Weights of a small GPT-style language model, trained from scratch on English Wikipedia.
Size: 25 layers, width 128, 4 heads of 32 (1 for keys and values), 4.33M parameters.
Architecture: rotary positions, untied embeddings, normalized queries and keys.
Each number is 128 + 24 x the weight over its row's rms, rounded and kept within 0 to 255. Layers, rows and columns count from 0. Numbers have three digits each. The size before them is the row's rms in percent of the matrix's.

# up: layer 21 MLP up, 320x128, rms 0.0731, rows 132-166, columns 0-127
# down: layer 21 MLP down (transposed), 320x128, rms 0.0736, rows 132-166, columns 0-127
# gate: layer 21 MLP gate, 320x128, rms 0.0734, rows 133-167, columns 0-127
up132 102:144107158144153118104142184142096133081089118091136123132112070107115133100126114145074159137126128105142113122101145140113112119138111144149130153155106114104138151138146187132151127162147142131124163128157131129167171109206087112097098097122095131163103174124131156119120141130146145094117169090137115135123118146136171135144127120156073133114117106144152119148127104106136134126122
down132 102:152125126141117121188097086138159152173108136128176118136136116163124113110140166125123130075091122109136115139146139106097152139129130102118138153136124185159148157139129175132113159121104133156183119124130104119118136109138125121129129167084123108115136099144139134090156139117113099127109125163153109110195156136103095120115164116087160156130124149118084159138131127163098114175130
gate133 104:161098117087106106146134104178084113098109144112150123113143111145128107177104153130142117093142143107103154112118136145145171120104131109119150101142126169145138125068104119106076105114123150103129147127121105080146132094118156139130114135077116099101167166098113151144145087079136129168138107122141112103122129127125122081127131102126126143115103105076092127099145106149094130103146
up133 102:128134155166117196122126137117102105142168095089114117123091179132134117148137105105144152111086127123152085117158151113125095150107145159077145144124123140161137142112172099157137145140144115122127118140108106138183090136090131147109145133122077096154119134142111166096121140115100165109098089115135114139153117162118134160135100128110155125146091157118117137131099154132161074130137
down133 102:136096150108159141145147097122140164107127122138142122073137079118133131156079143156141103152109135084136114117076182132121143114149152170091148100107092157153177136123134108129091125131153128155137099111150090116145114124115135148121136085126130152133107179081117129103094131110144137157110151148103129143117121092134125095110131156109128120123115181136117143125127078138173175117110
gate134 102:149104136145150109087138118117152113112136129113172170126148097127143126129137120155121148147132125125121091134095128098187126122094151131115085132105148115120126105119117083171193159110126120139109137114099160149097107121100135111134133136086120123116128113160096137114102109102140137099080186141125163169114122157091137123154134128146195084114161133146123148139114140109129150073157
up134 108:126155126143128168177151114110103110129135133163083131129117162090145082098174145131130114153119078153085114143086124117119107127143170116138121142144134117125128157142121117127130045145141105132136155140111122136115143138119150146111118140139107101137124119099100129156168140116110112147169126118125091136135116127105135144162128061136123109138108139121098104095135077149090095162065
down134 105:117134146124107172123107125085131156130137122123100165126114143100125127122113105108116098169143137075103138162160094113146149124124112083106127127160108121074123130109107088119146114121130089090105159171152130171153132110087156134133113136118115149108109152113159143086119125109137134140111112148144103125122100154112156125152175075143175126126097126121126106118124093144123043113108
gate135 100:135119159124182144114128125130144170142126135143128126075152128099176143092105097164134105157145126133142119148137152103162117145117137147071144140133101164134131123128170130110152147083128158131121154148142150187119145110135123150156059082115137137106175132145082136134142121124154136107120130131119152073133104101148117105134142141149146082125108086118079116115121139167160122128132
up135 100:165139101124115124131121128115111131124123173105152145139103125142099093085123129093104139080133140116085118099155150145128168088167108113091142133149117119125162126153134150133148128111117114131093161152124102168125162161105129099114134115119124111144135160124106113140089153097093146151109119125133150153111149118089113120128125039134119133169053129101137129119166109133075145140118
down135 103:138106095107123106133103120085104130127116090107145107206106148118159121137110124162134106105132096118078130119131114146138134117146134073103152176097125134136147122140149126110146150134069135117189099136156192136124132152096156132120126130131126095130149113126112115106099148109095134112097143178143162104159083120160117095140169116127131126117176117140129144123147124116131142099092
gate136 109:119133110177130140124122135153094151141130177121121113116155134162162147161114152122119119106114176091137099129088096145096172145132144108146113110154132137091114137094099101120145136088151132114174132124129121129163111129149137119161102140151105110111142153122169147116107165154078129167150133119138148107147086172142100138117134124126166092108119204166121086122158116157143123141136
up136 102:095133132107155109130159140103157136132174146117116127102133099136127139153084145142112144147136130149118179168120136130104110122115114102099103114135104075105089103114126101131160098146100150068117159097176117157136134088169133101114160094148147119135138179123151111116122109097154121096139170142153150116118104146112166116093143163112127164137165133132127083099139141145169114151128
down136 095:072149138088113105081157172137147110142142113125139141168123140133117111136149113129122094118106119152114135092140095115128129128140180144077151166101120128135112178158120117110154156071162114155114122098092139073148140118138132136063140095096117099143164135112138130132157134139111116116120164134106147121134088117108151130153134134191141168129111121114130157137138132126122176123105
gate137 102:155112091114133135110123149137100132142148134146138067121128131128141134156135096089124131115183118135135141093138132131158150131094146135117154144129114109148134107107137149098077134123099151155121120113047158137140120099135139120105107132171136167075127190074134134100149132074130152144085120143139167127162113110149104116141148152143154133130151122170157108141137114157169136106120
up137 102:108084145100090138149157165129117102117124145137122136118110074132157137140145130129123115144133130105128102124114144083150151167133156127139096110117098141141087156174100123114163195120126127143121132099106141121142132151117176147143088164050100167142169124144129139115129114120144095138131134195128143149139115128128118146103105102118127108139173112093099144137108080101111145143127
down137 103:134117140105130144107093155161168148124118125129144100110100113149104156101118110160104176148136140166135151122111090132148098102098165152147113156128127135135136090151084094135125131120108130106132144121173089132125121152127106121119166155147105123140122124095109129076110159109162075117117109123090139118099105126127153139126106080146113098152163139107107176130126212114136163134107
gate138 101:136142133105114103126119133143107140149152131135096167130144107119136139154090078159090164096106153107111146139138124082167148126146113093140186131116114141187148110119106143130142128099106150139139139125114148165102130135143174130073134147124172117123138116123116121091168150108117140100135082159125101137142107126136128092131172168123100095095117165168127104130183147110124090138134
up138 102:138111097073164106137095097123126144147116132127122107136172127153142125127131103149131114095066121113170130107120140122119100098145166118139157130128140140089091111156099116123173156108131149109158083129138137118104130082077128118123105124107105098155144096125140091145107115116119113114151102141103095169101139093105114110132119124118173171129119176106079177160113142137146152136120
down138 104:180135105100129123136144133156171115182123104126122106120150075125143093122126109102152067123119105127129125143117138125144141129163142176114110099117095169104120096137126110140145135111189150173134117125116143133115095113146122146114128122096127129120099118168082101119082104167158098119151087153147127067130148143133122172128136159114163125168162109107141108153111117119142139149115
gate139 099:154137083089122128121136148118128161137121118138139131065111102078122157163137085108141123138120170103124116129136170129112171144120153162129152114100143098106111137115098160096144103119108130111145136111100111147110118129117130050115087110129116164157132120134180107178123134138139155123155133141119156121142178088134113139143188120109092142147077156142110103112119116130141147136135
up139 102:089146085125105149081110136131115146163115143121095144150118100094139112151121114134118113122116172151112087131123142173118152189123126137056163137103129106126123150102127154139137123130077147138116089087088128137121156137135122080098133143125135171162144098113150177144160118135131115172136119193119142117121124111111111125152140101102126108123089134124145149156131090142115155136103
down139 102:116115101131153176114093091148116129130132118142159105140106101141110131116136103106131125143145096127150082151164113128103166152084123110163109207111122137091145101102141129128117124130087140141107100138143135118110145150111106152139115130166089151157123095170118161147145182164118122104115127115113109131115140076124133129148147127096088184147122128116164127156144153157141179131153
gate140 095:168124124104129095125098141121143182092114117165158142152111149131148150100093121110116129123130135162123135147114161111136122115070102096150116146120132097140122095093121135143085124087107121124122132132170129114128118176129078135103133104141128035123143145119139115104140112126123110126096115092096109116141120102099130089086128047137095147128148117116112091126113142152112126131132
up140 093:154160171120134114095170101140127161124136100130169107105115144153116131108103155120133147159141136120165146133149112141117109140142055127094196090104140134108158129119140114093116113136138120134109160104131129138135133137114137160133136106127152165137128069119176189130109167147095147125116139134141149159160125167147120136148103148103113172124100139188117138112151118097118124148098
down140 093:158154153105116118136155163139131149140113162117136138135151132128147112128096154105131120082169103139125151129106164104138164120181055144153104117097091095144098159120147112105130103133099138153173119109133154164135101125111084081123133112114148115113131118112090124105110129126098154133129132099118117083110134114110126130124130127143077122117146124154120164157097187140077139179140
gate141 100:124093136103120118192148074105153119115115145095120125134141158094105136112116177123091084148104180140131113102106124189149131124121124150119141120139130109118111144134154129109139063124129080177155143101093137155164118125145100160142145112055126147081126107147148134120136152146143110147123144155116086118125147124155137139156140145136119100122131116152100118124144136101143108128171
up141 104:151120132126145170133160137108141102117159130125130102105085119133139118143137099157147141156165138142141155134134118116115131159137131133145149114118118129144091138136091092122098152105147109088087109100106076156133111139114114138158117143097143136149126085143074147135107160125153108110125130101132143100108149141051176143137108090108127165122123159138155131160149096152126216129127
down141 100:134157143141124152140149125114135125119187143162148140143113113080083116100111095128157123100161158179083132136123129076128105173189120137127172098132105148135078128147111127140135130084148160130143168159148140120126154095121116118122119120133112141090125185151123165144124111146113149145122099135150107158157122107114102113149128166163114111098144135170141171123112145128141147156114
gate142 099:138166143114134136105123156113144101087138147151156105149133183155104134105114119134112139161130128084144142148129129146122157173091122165148152142126121143107085145107115113160116100096108127149126124149114136102093150132122181152094123085136126125120140091087183127151127170113109130110156144137113114120135083124127071118115201123105118153109090153152122153098141110150139138129169
up142 105:149101143121116113161106142116084111147130107079136155131147111123113137142111129137143123075131108122163111085129104137117132085169152110105122113123161141158139106106176126155129099092112141078127120155184150162105149154127133100054115150112153086083153117128144145154131138153151156102133128121152133113165102099129129121130160125153089120147127126070114123128118129137103097152166
down142 102:107149094140123144151177099137163098143151125148103139188146178168121136091146145105111152130125113178114145166166111126136139135161145138136136107138154113165124175137131141101125149151103131163126117142094117122106135157078115155117109139149094090154125162129136101149164110094129120150139105102134127155168088102081106142104099095109119143143113111092103115119124117174148135154130
gate143 099:140139112125121115065111102149155182135155116166118138169105137136145144113142133154120108112067140153116117116126124157106149126099125135132131160196142119141174138159088141135130082130134137144133090116094154168108183119184112118116117100111119143146160142146133137136122139134145142100144093141076138136135127130089161128140100128104108170108105142094074120121147115151148112142117
up143 104:138119150156103131155136134112143121176122112135121091110120135130062135102114125105150170111184144087074115165144106097142110100105179122143124105068106140103066144107152152148108174115148145118146141112094134100101106136121116159140147134147134085121124116124097149136154133107120139120157140117136181116151108175142109152139096145103133104159140128129116109157118123113144104109113
down143 092:135139148146122107080169144138114152087106155174196090104126151115118153157064142164126091143121159126149101142110099135115122134196176148110098143131123113137143135138159115155132134146157137100103126134131110126105145140153145091167106107133123122109161079117128122131109181086126149119126113118107094137120105129102117115135091138118093129157136083150132104149114098135132136132107
gate144 101:065151140142125127103115101140095138136138130138130128106149104106101132085135112163059154163129156132151101117137132113096134136141120143161110133142114111089117108096181100110116152165072124142161134138110143135128150116147104161118120145149142116166151119126122081101092092136158122104099139130171111130124146182126194142104146104139117123159148129154107155126123145165155130139100
up144 098:152145124095141078140157115202106138138143093120131130182147132168103114089129108132142130154153086174131118145077178103146147156135093124138094138108134158127145132148125112089136120104110156131123146131133145093133157127114113173130156150147103107108159151099128128123141119099096099117141173143110126129149127108130149137152120163110117129125103095169084073119115137084107124110134
down144 101:166071167123182090103120138116156112131148142133114146116099079096156148164128140103126134165129144145122139146150121146158133131112196149156152141110110108153183103125132171089111124178151139126154119128168121148147130129131127142096135133101163116111138108112146124128109150145126135097158070119107094113098139115123147085136092150133119143103108115062124128109145142133134114110119
gate145 104:156130110164142123144114119126108154128162124105155152081152128143081133129157106121116138126138117107123121084128153143152173172195121096112106192138108087147172119107122136152105147183149110101117087167118099111133119184131145142132127110151154145142120103169160170133152127117133114125148140101183110122152104143147126171126135148131117104136133130124116119156160122148142103130155
up145 108:131161145144119137148097144164150128086088099148132085124114133115099151133107152129132114096124120133139128153069139111127140133167106117142107146140137123149103112139151118153119165136173101122156145104100073152178149134154118089122119127123102156128150134103139118120122139115107096153111185126166178083097089134125109142123139079117155170138139130099121155140088122183109126152106
down145 103:145133107108157102177116071150156137135105155120118098132116102093093161149154087117120102110120123127128078098126133140148076084090164118135119126127075146111166101103104100124145099166153101097102107125127127154102155101097136153136146126114128106101122133134113122120136124148121123132135121168147110093121150103112088083144098135134104102139126199149113129123143127179151110121124
gate146 105:120164083120144108137090125104153079148136151137172128168154117180139123091163160177135133140148141129114084113128144139143129090133111145099111141084084142140111150131098120148125134122159162136087098132098130149108120094107114157148106092122154144167166129117160112141121119113119114070130179145154133147120151127118137115113091147131138129112139102136169139103118183151143138128163
up146 106:147086125147151143082136181112106163164077131138120147140128155111108112126095149071111161137133122144115153127104157158140106154183135083112126139115131143109099089143110161161133123173162164127117093123124141145126121119126171151124153124145105129166136159131106112133143104137101129143128103093148126122107122120142140155124108161123178115126180132125107149164091162114144087098097
down146 098:125139112151125106107200126160095132162160138168128118148128148075133141124166154160141135104145164114137100175133134133109157133100138158113126139165157134118150102131147146112144123145102086170156117105106094107092137137117125145081069125134144143130145110160121131170145155119124122114079116170133138098121131155139120125114141138115149103152116144134073086086127115148103104150160
gate147 095:158137133147091134160118087133158113121145109099168120136151090129125110126068120132171177118111123187142106126150095146109119135125155157163089108118134114100146128153102131149131114122153123182121125121124128171139111110089096120083150115163174098128136089095100099145119119098164128147141150117137111112168133140121142141140137088097108127184127134128154075106123131110116146153131
up147 101:117115106138137150160105142159131106168123148143117136116111111125109100123154132159144141155108116118158109066120115160144141069124144135172114136105156104129104130195173111138130089135143095108127122147079111167094110136191104137123121150118133115128164144147145132127119164144152174122117133184149102108171098095131130089164158138135117142105109126132113148153135112083114139139139
down147 103:134118112111102093118088105126119099152108127143133100104160131141116120154099097107115139068147120152153134085124146099124116168098138144085135172113119111148197113179101138096148177128112113103130128068127147155124146142111113121128133157172107137105108097148135126132145116150103139153156121163147077078095136102130133121115147112108152135088162121145158146130140138114145160141129
gate148 097:158143125126127153132144191157151125125127161123135112102134213139126127160154157120099143149156153067168111143106150127135089112109119116122130133152151152189166083118140118118092104125114138124112158163125093115128131160149111141134167115100109119142177114104115127152165136121133132150132139111139108085115161104120087133103125116141166092135121147139125155129109096119159141124169
up148 091:133124174144134131113131145150140150077148093069124086087079127089106123127099144158122110110132111167107130092062165140133110108127134168111087139100115163101109170153149136133120100104123114156091066119108125116123140161111116130131115157105127128104109090127130133120146171134146167133130133140135149136131138130146115141135138140085105162131065125097148155138136120109133147153119
down148 100:138138152101075140105089110109113112171158126155116144169140140098145072156120100098131157176122130111164139178100108105095160105135152151083122122126126098138108132112128125121145108102135166124120110106149148115113114071115134134090142121167118117139104114142121138124138144143124159095122134105105159124124171158142125110116114150096098139106173136175117141117167152122114159142070
gate149 101:150133134137104101159137133175118132144127108113118156110098101127148161147139130119136153128095104136131113175127132140091112118131125170123175104142163147144173139144137064115166128099097152127098155141156120119122136124129131086123174145156089151133177141141105109129192138121120088111103121074148145116126089139151112143131114126133133101160195128156155155088149129116121105111111
up149 102:122099115119154095129136130146101142125118114124136114171183160101131127126122088132143131130146120137115117107079109116154065119110126138121145152190120154115133134160096110150157117170093125128163150151136107106104113101130100143094143093121128146118129125120128127126145109093151155116116109114113090152161128116181120167203125119164151152082128131138121089144085094108100113145160
down149 099:098111163129137064101171104127126124146120121137155163098172120120155113108102142182120151152151136118096128151110118134153146128108147132152140137155119113131113122146114152114107156128118147113091132158111163109138146132119105108146163101086143101126151113123101109133087108111130107103152121111125152126070104123107169129147141121129175162097163182146091118190115152108103161167128
gate150 105:154160058169117129171107162145152113140125078143107105137135124109115125165128108156126110137119153133165155152140135139103149147132139150133112138114144151194113119127100135121157084141109149091125137117153149113099085120115154150120119073124110118099139151179133091140169100127165162095117143114118169147085142087141091132125156105135147153122126116099155109110144133113117092142117
up150 110:134101142110132147156151111121180099096135121115119070111127163098148114135151097124166132122093163104094146103142146163084128110120131138156099106104135107160096146168138075118134105085121150087117126104154130141183119101148169138173201124106143138098145144127137120145133100083127130114155147126139119120106136128103104139132170125125129130106145136095157131097141129143167130146149
down150 111:109147115094152157147106099138149141110123139135124169088115121121173157149079106102148114156117152139089118123142166126127096122133132138116112119131096120117129147176152154125162123138118156130117134180151126130159095149154096131091116160120105106134143105104109125144133139096141124146078084114129135095137090106158152108159055118125134121124087139057092164150124119115132140107099
gate151 107:168093153129142115136136137133115131114110115130125117167090119120150104154134100140145125106115131078136121108090133160119146133082136132084147110131121169171104149088128153168092127160122120148122102087149113092093122141102107139128083150155112137129155156100183123164152173128131109139124146150145131113177114127123097063095148107140133121173134165136146176087144132120134141126131
up151 104:114108157141134095159120161078167110117091150165150123104117142103138121124099127151111175166180088089115134116128131164107188109110101133111144107140159138204120125150171131161116112139085133145090129110123130138099115166168102127154100138099119112136167136152114102140159147117133149161139110118138143135132165126139155141125158103108096118121140134110170128147140158120102112134130
down151 095:168113102128155117123124147140134120116159101140164106094099122151127067083089134097104150121167117134136142097146134170148135133116106089167127120109107115068185142156108124136139130087113103140072175106154144163131161164121123116136090122162154137133120078112154152109120097147143098128116109127112157109123111165150121146165110115154121172108141126135123135151122118151142120146112
gate152 103:088187134166150111165127156125129129161115115127138093188066132118119118173128150133138118131111140133152151120092141132150135126125161121106139128157144136113157105092130113139137180115130145134139149105115135127116111167128120145116093121123177168141138144166121100166101141150138151141095120157082154136140130099109160149153163100081102097123126114126092133077167133086124134149152
up152 096:106123131110114149097148147148114120105104129103140124147117117099137157124129083138108137130119127136153098166100132135123137144120124170140126080121099133177123134168123134137138101095115168104100162125113076078136106150139141154110108126151135105167108115077131154172136142160134151067171116099149146125096094106148111110134118065147083160130102133155161117114145151127083133110132
down152 102:110149156163150130111119138127169146127107121117126095146142072101135118129134148105111151124098131102122144126139174131110159129064086171087210135159119126101138102103122119079149118139112100122144117109112118160128179162097148136106086076140125170130123154134106101105143117153132135145158123106128120138144145090161113099147142159103092127109120151153145112141104132139127149143137
gate153 101:120129117136093151122104105115109123149126144144130136156125152096096141141201170085114174116144167074139080135101109126148157125089159122095123159077143152158127127132112108102124109102141136122174109160147141138145134135076149146112119127132115162142089146144147092121046158143157153110147113142136147111126158137109128119095111119121113117141153161127123126119151097157141120134121
up153 095:164122139124163108144147168074122124109155141166113135125105151118124104105128138147155141151141144123177163154107128155159165134093118120160088116147093126148129137133111109118097117124152137086169100164122107128097136120115117154142123134127082120165121107134116159119157168113129150093133120131166138090172117167173115096117180117133116137115138140144143068115171121110151157099095
down153 100:086122146122140137144103145096149133138113122103121113134172127075127137102108116118145143136129118134141144138118160121166107140144107099095164110127128125209107114107156150165129133107147160186133099162115106138151114110140088164103166076110153091087154139120147093115154106128134172155129121144168103144120117130119115101098120140092139095147131169110143136168102089117115134134151
gate154 102:125116109117101156134127116125110145177152163142188119116155119174111077162143126122154126108111160132126099120120159127126088142104155145142127171137136132129176136093145112135109075124165105144132133090141172133168156112102131119144176122143128131152098179125154158090111121112109106172133119127134118153149152119153143135120106138119119160105154128121140097092183170123137145170122
up154 107:156146157120138109118116139132136128163132118147131107113127123119150121121135139119152120137128151111163129132096154105131153124169097081102131137142093145125113150174144181184138149134131145130123152111138132087169141118120131080132105097114155112114122121105132154180111120100102118147167143113149110158108106149137161189095116107085122126079146168092198118106078149113112130110134
down154 101:118123155144118149151148158118105113150114148131135175101135096153136141148102111091105123132156159118108102148108157149106103108133107141147147111100132116204104124127098141088140173119149097124139126153147162081116088127166150114112100101118130157134163115141127128162158122125126103099132173161130107136074140165124122139109145089131142132130140071173084136122149127086100117151120
gate155 096:150166154126143149101161103129109087172135129089099122132170137137172091113138124188129092184093132141117147152127141146135139130110122129144099163121132153088163116153123087148158155110125159169111140153164115133160105149142128126129157155149168126127104121140151132148163153134163131089061141113103104118150125159150155111114160139151109102116122142101110121098109122148147115145108
up155 095:114140114130128121088162110094192146132117145108083166112149159147138121120155125154098122151080118144108137141128122103113119129144138119138139120091054120166140096098102124129142119069133120177150139133142100136117133138127110132137132133128147144065132135151120156145130142061130122116058156154112137114118108169131150153128137123098139162128127127151128116094137158123161132085157
down155 087:150136112151108146131156180126197158161144142135026080153121124164154120126140119080126122114154150129105135125131108117161147123033097108127107148119139130114113128144115168106100139113142128097133099086140094132139129135138139160119129132113115109115121145117136127139152130127112134090126173165102142097111121105123136093139104128120138140124114123154135122155135117135144098094120
gate156 100:125118148092085161132145114134136176126103157114158125167172100116149115192122140122122111138111133152118138158139153108095110174134115136135087105133136151072145117134141148098152116088139129145138111116114149125138095124103144115125150131108116112116122136147110168092149111116136061117081128104124121121135101144112127130099192101110124089167131119160068124132143176152115152131115
up156 102:146111116121130149078136160103118158096109142173142166179095122145083117113148115105108126128132169111131100137091110132083130053154121111128143145155099141124136147149149111152129174136109137136096098110117137111091124146185133150121149160073122080145115119129115125163114109101123132146127113151128148149099150114077132134107166106108150139138105169130144123101091096138133115133137
down156 105:131099093087193152127127105109098147108162140120120160153140158114098131111136113117075128124130119114131119132097103112102129105133181109135155149123140116173097088125131155106095146096081114121122124168164155098122124134123087115115186092084141122162128174100148174126138114094144149148118123134171110138116110141118092139144126156126119114131125159109101114120128097124170102134153
gate157 102:120125134140111086130142110157084139149122098119168104126153100129123159086145119149126127151119096092099107085139157126135158124154165103201088115165150135126130101117096084123118189147144146084116166110102146117084121103103165111134132129127115159157102103108148099130171121182153118155089136136134136139123116122129136089129163136129129140142154115155106149126105139128122155156134
up157 108:118089117104129154123136128138134085116132111136144167129155096135118118114119128127124164130132115085096177132119091104069126161175146103077087140102112100156137188128119151095141135136171152124115107153166154117131144145145112157100122147118124162166146097130124189135090106119153115134107102143135125149142157106158072124119137076101118133117107108103122154099141109117109121124128
down157 111:157106080080122136121163133109117146122161122136110171132100118078139077121116111134177111123109144100158129132144126149179095155161138139112098153090115139141149146141192147149158102157146103100108139164089137094089147121155124165126135122130123148160114117094104143119120139106118116111117161125125163183177110103162115144178155136107110133120127106135123118137114132102121150123139
gate158 098:120100118089119096131098147081153115121127116142167132108146120106133115141099147098135139100113081061129142101133171186152125135091137122116093112133111108152150173120098144078134137120142108128140132124109116088177117135090080115095144147164100166124136117127134154152118104130131093095121108131124145129162143151120140098101174139122110098154145086119152129119159171154137106135144
up158 097:126157124126194151113105141147099161145090096147100134138105125090125119094108092154129140153127139142143171149146139159141120132141122147121163110110130149158137111133116106133124134094120144112065177117085127141121154148163130088118152087133129108120163100137149127086067147088142120134148121138061143130137152116134119149149151132145102152141142146134159109146145156102152131184101
down158 098:117081112122103133142128092115149147096136136111129154108093109128113103145164139148118122165124111164146150151156124088153114101056138138185145113150139154149135086100195124137140105148078106150131133110131150116118131125095181114102125156104136119135120146135100122132151141132118153124134143140176145142098166148108110136152172096111094126116101158129076143101149129083126133142123
gate159 102:116117125113134165145131127106113078154129143139146125107160103159129154111132161105095137105108139135138097173114125100116135103054135141095100098119117119135134104108163096133096119125113130115070119120102133106097121165128140103097111112158163102140094113132099129138132162163165119144129159194114123168159138083109107129150113167143107122109133134114102121095125147129127099192118
up159 094:132057113083135153176137129133096113086131135120163127121098141148134120128135118126128115112121126109117152132090116089109117139117115150133097136145135095145100138133136104127138161171154097136116137172101163117113164103149135133138154091100139122165112047163130134090134172178156092141136116146128144158139124114123126110148068142125127165140162113103092147119100136098149115132116
down159 097:091137143153115137182107145141144120125085131136171096123103114094171124135179124126156124151121122166163099153136146126125118101063123086108155112125155133141168179102151143115126110116187159120121108128115110104143113108135127111085166145123181129115132138102146097128146128058105126145131115121099131099153127130160134114147144130144142126128117134145153072108131113138113113166156
gate160 094:174138090132142146134120098166138142139116141103127102131119167092092149096098170149085089150115111129169129157079094153115129143157128133152111125110131133175145098136124109131137100114127122095116138126173124094119107147140106169120134084104113101132144127111093148098153162115115129170081145153162135179126149131105102121103140124113136127083100133094168176120150121103110111122124
up160 097:132115102150127093128142143096103156120088127140123167114136094138108088149110111134117084116116204141144116098121126130099106145144121106116132127113153106161124171128131143160157142106119119137068129109089150107118157125138131154129149124126084159086155136120086109134133139132146097141120073117074116141110106156080140133128148146135148088114132156128125105117118130140128085064083
down160 097:116149139108144104127133154111125129157113145133099122136122157103155118102122119131126103139130146100139117160143160132104122135176140078136149122153139120147153102183140114109130134145101122116092136127097145119141106152124141137153125084133106147111144111100086117080131111156115115166175146135037115156151113119141134164118109144144193117130120117124156070143107115171139091073131
gate161 102:131128130127129126097136055142118087117170123136113118143138144146105144142120132124113156109113192150126111134149104140124214108163127141069175116124137106126138158117097134131142125139094117097160124138163112122153103058073132097125107099153097133110129112119094102135131138141127148126159165097152128135129157126116122111151101109118097156133102146178114137140114116152152119139127
up161 095:096101142147140140158167077143102128118165114168179134145097158177130128167148100153117162106150159094143069066120123107159126164148118109120169150121133104134161148148116155127061129130101147135126063110136114141106150102101126145118139116136129154117147144122137121104138146139100164116137119170143107141150144140130132137129139120124107148081144118131120164102141122132169117133130
down161 103:136117127099150138167116139087118097128133184159126164091103120148136145179114158157132149114104100103129120136165155112160113137095121163117111145130119121163101106094103142106153119115153138107120102096150099152130153087092144124150109167122132149141134119117171120136178098109083165145132120152103121104152110099164119170084124177133108106115112095163157115136101127133155122155129
gate162 095:128102132109095141125129138129133123159098161148105086144160121133102099158114138111091132125116135166165104091147162091110126130160108149129093142098147182143108146080137112156133101143130153165128107133146110152133098163176139138104163121088106120147093129117148142099128193106172115156147164097110100163108125142143109125112146138097143095135121125122132150164145128174151092106124
up162 098:120136143119138090130135154148125113133124140117135154086136138171145104114136159102115130145160128108150160131117119075099092143132084170202112122120164146090158138147154125090144123138089128126110137188144142114141129112143159109131128106129109137144111162139141132159134118173110156122131126118143189127130157161129145171134146102175153158143160103169121114111144131089086171122122
down162 099:153194141140095145141136124137112093131133109124156105151147156100137156149109123140107120167109156102119142108166117148126123096131149128080148134102135133125159149168131127126096134165169152142119111154148108167111164161103114130130143131149096136107162158120143167180165136129135165141108099146077141177157104080108079090106110121127103140154124126115111153120172141120146134145146
gate163 102:174082123147141143113080135166122098100109094140161122134150102160176126155124142119152142161137126167084101114099122150118159121136142156143111116106135141165146140120133119142138115131116188119103124156100140132106107144147089101143134131119120141165136109153157109101119167179150166114089104084159102110175117130160102097148153153149158105134125139076111118115134119120134106150104
up163 106:145155128146162117066089137111131170122123128092082118112114168073132144111131133118112127123136076127161146178143099096094121126127103109139079132100115108098117126154143085137135155121124120155101076132147095139139129178083101104105136141122158114138158143122118092155168131111125125090131110137136084151134082133143155162132151138132098147117156118110133118109133106135168106125104
down163 105:118157156090167113090077115109146126116128135115198145123134165154117126084157125157144112141135167094109099150134150128120145088157137208164149123093126142138121103147151147142134096174167146121144106180137115102112129145161154111110114129122123115103135157128097093139130146151151134133133140104159107130109149132153127123134136109112140148139098093124137156088167092122119111099110
gate164 109:116133142127136148147119132133113136163150088155146135170175112133091154156119114135104122117132177118108133104136120107110124145101156153157138121117134074134114122139107135149133114069166077113125087147174161137131098118121118159125120104123161143156149135122137086161136154096156174170109182145139164103160156090115099149147103176117119145142144114128100111108098108161134146128112
up164 102:146108133188164159154127147122158173125153181156136134152119175117088094117171105161119105111097132133117108082131164098113130164112134136133150164149118094162165101168150109124123130100162144124133126141153103118145122141109139132137162160120118092109132161120126104169130123139132110123126115106091142097148143169150101122151150120079130121144142143176096167125080127131106122135116
down164 100:115116118115157133125138103106105143131143155120165094156102119133113117105173148141127129111148158152113111172101131154120138095145159150151165179188090137116133127112154106086136148181072140122164104160117160138158133113149134153146105188121137141136121168154109108112135137137132132112128123087107089121136140110116125083132096169134114140149088165115148123177115143128130160146149
gate165 102:130149096114094139120127124111174103150162144109128125130155126115121098130130157103125149150119117155150128157156083139103078122178095162099136168116115126147126114138142143144122151128112153060149157120093123112132122109098153116159133116135123097122155158132151084129117090109145102151132178114143073131118130098138156169119125129139101106142154129037146122129132125149098143096141
up165 103:111133172146137122134102157124132128149138126134121119090121152127149158117095112122155114109161066113110121140122109138108081137087098166128150177153157111126134124154129127076147151138136129108150129052138118168143160116120149111118124147130120096109133161070160142143131162135079107133092138105115124144114129149118104136155137100102105098086122158082156121083124130133162106136094
down165 099:119139163145114128106153128149146160069118104177151134105110114138089145130159106105111144108140126117153107087119143117126143142172170171159125097132135111148127118148086103136159134142164112187119102123132176170138113148156114176134122108111095173160122125170118158120112125164144131142121133113113129160069161145116118138112121098094155175161132110150132099128097124140133120134132
gate166 105:159094148118152071123162126133133076131101153116176086146107083101162137145122147119150127115124139127138127125103147143116138106163117127143145148116137144118109166134088151146157141139115113121105126104135135133113096144113159083130112153110139110136085111107117118119087162183101099111123127092157156121155185105128156108102135118104134138163113106086128151106177153113094140180142
up166 101:147156114095180136118152155175100086114138101151134124133117121174130156106136125146150155120149130116108145108154139146115145122123111068146083150142108171125104139163169131145126114087114156102155150098153118076107096114113127091168149145141132127155153108102153130173151131161123116117118125120107125116117113146168129107152164146105102137105120135100120114093159148075177142103112
down166 104:117119101151121143095113149142125152106074119144141154130082176141115111094164142142099127114114156083120090165126135127135116093135156045096104157158103101160141113101111143111144093157089138128119133144099139095136154119136154108116118085121124096108163124159118162122136130106137154159147128138138126123144091131109106154107133088113128124150132148096085138116141097160105076114147
gate167 097:136097097175111136124099145095143131131145148139163144145128139079130133129144136131127113124145125096121144081115126142127136144130115175101134147109102105107171130114133153107129128140131145122122057158124137058153101098129175122129081136139173169107142135092108139100110095116135084098090098079141127117113140121124157138094118104092160093078137133127126156136157113161140138119111